{
  "norm_place": "pre",
  "parallel_block": false,
  "max_grad_norm": 0.5,
  "dataset": "wikipedia_en"
}
Each number is 500 + 25 x the weight over its row's rms, rounded and kept within 0 to 999. Layers, rows and columns count from 0. Numbers have three digits each. The size before them is the row's rms in percent of the matrix's.

# q: layer 6 attention query, 384x384, rms 0.0511, rows 0-59, columns 288-335
# k: layer 6 attention key, 384x384, rms 0.0516, rows 0-59, columns 288-335
q0 101:471479456475508507458490532479451493501521510494491508460481476500443492497497519469485478529518464465507539527506500492510505511514535512499509
k0 100:481497509493514509478555486442499526488551463489510493532524506563446487500474461536452497519489494481500524499538475499492536512499493513523519
q1 099:494480510499484487460484542530441495493510532489483553487516488479538473521516506527532498496458452501515465461484521526490515485470492509523492
k1 098:505479499496527506483495498511478503457507526490528506560488510506480501509520547507521513511491472508491493435457486470563488486470480490489487
q2 095:541485490462513512493481533491511471548506523517505485509554503508534496453532472537572522473461496520515508521465507548465549480497521509512434
k2 097:480505486489448505528448505532488508497524500513493514458476508442504525502475503515531570527486501492473445492496524513490565469491518472503534
q3 092:447525498531525468480482503484464561550508492491490486501495500495567489511493503515485517546466530499442478483461485541487482500496524521503471
k3 098:464512489469455493524510489479464521496535450502511542482491442492521482481533499510534504542503492499468504476509535519528515520515543458492456
q4 098:535503496481543513520522532482522480497499522523519476489501491472498519551486480538488512495516448518467482487466477528473480489526499497488512
k4 101:484478504515510521455521447500516484458475467531541470453475530496537514532513507524478521466527452508445470466524493523536500539539489470547471
q5 095:501512536477485454481482546481462525481478499535509521483501496493526476497522522475496507517492510498503538491523479453474512500494496541506462
k5 097:478508499467444514494491471539520483435529509504534489475499506453556479526493497523512504520458476466546535510486475437505464461503488494468467
q6 096:508531530476461509516483464497513498528510497493482472534504479480480536502467509496533507484489532505517518540492543467491471476480469458492537
k6 097:475433537441508547469505503474525509541498496430471508550525542532519455477481468509504467493515533490516484520521502514520469518503494534509560
q7 100:524540472495456486527435529493514550489509536502515547476502513510490512478509494503503542500549496464474501477512516489449500519493533488478494
k7 096:489490498524492496508499493532547516534516572511534556525472465527497480484522559526483463531455554519466493504539505518496516498480513462480493
q8 098:497459519504511507493497478498513498509530519494444499466504532504490446509539502491528502510473511479478539520514501514536457516451511479528494
k8 101:508487479484511503462465501499533488506558477483485512542527489462504522509555497484561522498487495496453538534489497537507472501496478521505508
q9 095:491470532531499515472459490461527496517517516465448492553486504473497505503464528486493430520528480493506484507512539501497479458526538496523499
k9 100:540512502556500474476491468502515470478497513500479500519498451466545475509497511478464479503512544546516459501508509497519512476494529494537461
q10 097:492524482532507514505466477496503519483500477528500482500490506489519467452507517531476497464541538513533505481493495481486544531499506524506490
k10 103:488531488534498524509511504523495520491503476518523491499465505448526468481488547545522458491531520473505491472508473492481506502485467491488518
q11 095:534462461498571505503514503480495531483514529510477516541491437480502496505505457526501529512522508506455478471521508481480541497485540486492539
k11 096:546501499481528487498451468541465490515525512520451485518508494490522486467505473471453506537512521498483513526485487470505482487513472486490492
q12 102:437504509499535477465501523476506502487503526521462482530474505489508556487530463509469511484496536496449498562502529488458533511498501486521495
k12 105:493524471531495509477546528501500521526462489520481470547502488493510523495501460512494492537449516448482465501472468514503496493486522483432492
q13 099:482526463485475505486518471541507548497478475496532543499467507504546502520501463487516529457492469519493504489510492518505460506513493511514512
k13 101:502525468510475488518490541475460521515508489511467500533517505523544503499527521488525468531496481476496501513468505520526506498504514481478479
q14 097:496532512492492474502514504499504544526521480515493501557487533522450491517496538537515496518454529489457518478501539463500533461490514531507528
k14 102:529509506490505532515490506474513518506519523464511526502482512502509567488488484530478513534495545516488493488517534462504487480486491500456538
q15 098:523497537505529468484499508502482503496521475516503460465462432464471524519529461454472470473482471484516475455492502524505492494498482489530501
k15 093:510518494476526488505486531465514504463574469511530465502504495485490515494515471531535480462475521450493500535493455520569478512517492519500489
q16 101:466511519501543488492466500485485516472523530517479494443453537514495515490490490538517511488492520515533504492455462527504514516514504509496514
k16 099:504462536513477463516514503500569500500478502575467496469456478535503518506499464509503502479475490505499496491504514523524495453472492533493539
q17 098:523529532527525548460511508498478513508509473515460474525491432548520481486493487499489485479483481493514532491499529493568485519492491494483524
k17 099:534478498478495523449510464548488502455502468457543523514523472533478527508501534527485505508505508490506492541464480477565524507513523511504512
q18 092:501481490491482498469507511501478487514475506483479464452517493510488478507463518487519518487457500523467484495513545478541479478458519532476500
k18 096:470499488528494558450494493469510522543488510464478514451530532502469470522511493482477482472464499495474481515508496477498489496517525521534506
q19 096:511471524516482507486521481485487504474471478510500462501489493491478476493516440551507474480499495514552507476557502522506477492493497492471533
k19 097:506518502518473488534465491524478482486485482501496475508468511536490510441491490541532508492483505519542506481507503498497523525501450492516478
q20 102:497500519482533539452459519494474509478498552479521446451539516513489477512520490474468500489525480496491485486499486461507516476488470532493533
k20 100:530481546463534518491489507501461520486447469449477482474506544521500522526531517476478481517526520493540484523544464500466507459471476543483519
q21 103:494496528479473521556538530514502525468492464480497506514471499464550486517501502497512514489503523474500489513509491515499506532512460495533530
k21 098:468517472496461489497492547518486459468506517509496484555491517450490498521491498511528503492495529502488485465500504498497473485518478499510517
q22 099:520507507517527493506490505529512526553476467504500531558520527519497516511525506499503501460532481464483490507524468498526483524535444497500549
k22 101:501494553482537534522534544514504516523480513484467481468456534499491534526487492515478513465533481500505515512507510479512501472514490516516498
q23 095:491493467515497525488486515586492504491489496530531487535509503481507460544513487506484507490508498480521510527446532516497457444520495498507505
k23 098:547435482488518490508469512545500450479494493523516495427499457452499508468511448496516480464450468504496506551520475489507518511484485523506511
q24 096:489514451555483461491520476477496479534515508507507490508478481526547483542513518494484515516475492456492507452524488485530522462528495497525464
k24 100:512483465520447509551488498526490513492523536487472490492472479497467512514476505506479454503502490466491534494491485540490513464517479504509510
q25 094:492529502471514489462569520488477530502510512472503527509490451496561456505484498513476477508482519538503500503527486558512503499528492525477513
k25 098:497464552453475472472502482510523533503512496505512511495523478524476508563475468508475535501510485584514517454485528474492497522530496501491525
q26 098:517500479449516475474478497544467523504501518511476557491478527488484513506462433510488558536466509498514494545519521451497532480539478526518526
k26 100:497508478502460478487460498529455552490403528495500548468472511478474455479511442509497475544509462505505532479490478484487491562487488535495501
q27 092:482448540450501485490469517477451486533504481492452486495478529482513467513506512485561514513487486479492463467514518486530490479462486497490525
k27 101:483440461482495485507514548501489528495514469525513491466512480469516507493480568500500512520484467474510519528493512468493514480527494490487548
q28 098:498488470496499493447514491534493475474498513427482522487524544496489495517490522490503498487481443481496490479488523502511500473563528515478507
k28 098:496490507492496531452473480452510498509482538539529521458489492504501502452521490464498478499487473522497480509537495479476489453514555470475505
q29 095:523466507489491540442487493522497523539466494498491535528510517481500491464520468498488475527478452510538488508542511508507489502499531492550505
k29 098:503474504476469561429486548518504505456539531465511560523487475486507511469526498507487502434517524466537496474466540527514484509484510520513489
q30 091:506531463481448518499471470559517514504480495526522481518502485447520492491544483496517479494488452515490502566511442504523495466514510508499516
k30 095:483542469488521507513490526496474488472489542466501486499512505447491508495514518498516506465513495546511526551490495479548459484455467483473529
q31 095:503482509505520529485542461550482517514523481494514493522495487510471493455493445501542500494460501532518480495523505495497484519494504502507481
k31 099:490474492503475461491506537488475508488516557492480490473522509512493494468487520518489491486509555524506474483505446491496563482462545498510467
q32 095:523532532527502525505502515475528493541540503518484489511494489481496518505533476477476520501502493504490506523459477495488481511561519463534487
k32 097:480510579493493516494499498501539520531555518512456487488493450497460542509521527490505512487510508471517523470495486486498462489554505489547520
q33 100:476558498479512500489469468476510470533475483502512505538493469497468502535500502463479505472555488485540506495491499496550508508470480546488522
k33 102:463540533519513524508464530514470502482499446526506473507512474534492513506488507524496567513504515532514478485463497504537524498467507529501494
q34 095:523500520491518472547560513480449517491535489520498523464575526512541485463460501420497525496469479543535478497472486486500525504511511508524501
k34 096:506484507510510498509478511511488467541486480479474526428509533515496508501468508494517513529472483540453518524449475524526472495493517505515471
q35 098:492471542503494458486499540467534454507513503491514493508462472504491488467475477531526513543518475489480466486512497514531486489464496496512555
k35 104:486486510501483490503537494485476484520495481490508490500438496526532549475517463537474487497512477460483521534492481493485527532489465438528513
q36 091:492527446477550464491471471510488539487467500504538487491495512516519486508517508531502480502569463520490522524497487514565507485513505512517551
k36 093:474505499544529487509456464456491522532463475504532498460479554506539497512555481477502465482463503501486488477483518510509550503470490563485480
q37 099:476496499503510508538487497553516571487522505533507514476520526475486455479485523471523445471467492512472500513534479467478495499498488474514516
k37 101:491479492447516513471528488493488512510489494511501481514479472492492498529514479474506486458471554492522509547473474492487467477538490520493466
q38 094:506458543489524482522574456512522540534452545473565505514532494488479497465462463489494482521511463456472519535467502469500506501504503492526526
k38 100:508467547487494465527490503514425512534496523484554501551505514533482480468494512520469481508523494506533491505511522504527489488462491453483489
q39 102:536482543498506539502457501489546511502501428502475474485515475502529464479459473493493468413498535477462508511513514501531546480476469515532500
k39 100:452480506528506475468472512539492492466483476524508478487476495478520477502463547479479481484505528522477503467499503455531516463466486513465509
q40 098:456521488502531503533506505475507508505510459478491498512519519490530449473509465504482534494500452490475489488511537551482470481530466532520481
k40 097:459551546502486489524526519455510464508487507474464508475471507530533436508498467526525510487530475493488493472489477504526486512519483514481461
q41 103:487497594490472486498527492502516492487487509514489479476506469514491506483509541520537568524538551558534451526509473480546544460487514491520462
k41 102:510514519557476503517492483476531516488480507498542480491506485499514513521505502480522508512539501510496483505527532503500494521525532462545486
q42 099:463526479526511474494533504528511518525529513460525546491550515469496512465530502515529509496468486482470519515490508515534483483502503422486527
k42 099:479516497475476516513513492492522527490551478483479500487476492493504535470474495493514478572494452478476509506503519532526495475515528480431480
q43 101:504532527525504528513487538477509546508530472458470523462483502483521518481510505476510493493514542532535509495495536528470481535536490535530465
k43 105:474469494531512512520542533478549539498554478485489480503466530489515511482479509507537545482486490513524511477476485505506494483506524490538504
q44 096:480522482502493499515524490472481482513548498503516483550472539556498512506479490502500494489505477471526513505462485470502480489492479476520513
k44 097:521510499471500529520491502510461486482532533531462521529466495476500560509454503487476514485487507459503490476498559489486483543464510481557489
q45 096:460536479494519507487503508504487497502499525468473492550524488500534525499503473493538461486511526511482495478503462530508469508497446491501496
k45 101:473520514496493486473521500513521535504480538505531493530513515487472524522494508484523506502502525454487526514482463496498552513521494500491555
q46 099:454497505485504465444506498472480486510532488522530549514502524512502486517496494485510469483507502490476506521525517526482503506497507489517454
k46 095:459525523487491483496520515476515536532508492497536488526483500502471481490462482462494516486512498502500517509519490501531498496475516476456464
q47 101:507520490500450538481482456484485476481494457519473510510503448479556491493480530497510511494496516545508517511479467502524510470477495505500502
k47 104:487573546471465480498515521501543519473509532468515480534482453488508491508478466580481506458494509480480528530497492452528474488500515518514476
q48 095:526460522475494465513486475507503504527516447483483458473516454530512454518520510486514537514534465497526476538514547481488500495487508500524515
k48 096:516508499541456458510543518539483535516510535488524500465470484514508431493551531485535507492501505499543504521508510496447470490455503503533510
q49 095:526471498487497539511522499506549478493511489499464534481509501473466486513504432503527510476496517500531525509471520513508484520509500531501495
k49 096:495517492503493504489483533526488481483487516482488533501492487500481487500479459506559503555511514500553467515509486519500492478456471460534468
q50 095:446519523491515466523534519521505511552507451479479485507492482494519512465496485511513527522522505507485490524520507456477526504511465522498474
k50 101:495472514507498451503449514505512540469487458476466499522513477431549496466501488522506508519519495539472504443537491478518490489503458523501491
q51 098:489468534491484516501493522517508507464471480508517552520481514520512483498498527539511467496499458554524510546503447563534516479511477454484492
k51 100:472470521504491519504466509488511500456482468492502535551494471525496465530513502480506488493491469505523513504491489510499462498538494499503473
q52 098:475512495508517492522554486501476508485539513464508528495535550470466519514486454492485494494486532510513484538525537490482505514521491454527482
k52 098:476490506495477511516496495493471510454469427494484474440497530517512523502502486500491528496542536487532532494499490496488521523489504520524498
q53 101:465475484480538494465509506518513481492514497506550494575554506505469509481510529494494532485528476526510516489467443509529470487465500493473438
k53 104:430515445510509492486533496495518506516551459485551502512497512478507499496476513492503511517555515490450510496470506479541502515506511516456510
q54 098:498528515497503506496505496505481530491485477471472484480471534518500510481509509515488463480490489461505516490488485558478489511490534532512496
k54 099:523502513509488483482501468449486490510537571494476518463486513482478523505534503572488524489489467498507491525487466539487480521555541482479518
q55 094:548519493489533496504483478529500493472505498498511442505523481469495507462511550499509541514460459537504481536514477497526518505492508518489541
k55 097:529479489482551489513492489477468518467550472513532497468513502510467511515513511477458506504454510452532461503493499511537501511519486532492510
q56 093:508545490458501508484516532506481491466500502475467536494528505527511511508464495526540500483465468478479518537469492493464550514476525480485488
k56 097:476489514489547544466520527488532458525457472490439533528568462513529484496464519501456518505457474486509474529497488509454498511517513474476487
q57 096:520522523482492527508527446461510537513518494489487514527507460505469526488513451497526483484550496495511516515536516519519518511501483517485481
k57 098:522470456500457523535518454499469479502485446511506486524480466494507536528499490497522489486504511552488490494490499525497491483435497520514530
q58 096:486502511470518551486512492523493504505458524475480498521526493493486498487477494480500457502547471538508467504504493510498494520541478445523414
k58 102:503472449481479515517491502566515462479530446463483498479489491464490503521501489480497478543540472496501531466501467472493504537472477513559460
q59 098:531502511491508477475505511487494504461521447517581471443501485487498521507546458497531463481494466482515545473497513501493523542471468508521497
k59 102:556468502456493489483519531518466556507472486512506509541523532449528556527498511527518514482542508501540506468510531534479495566475492532495511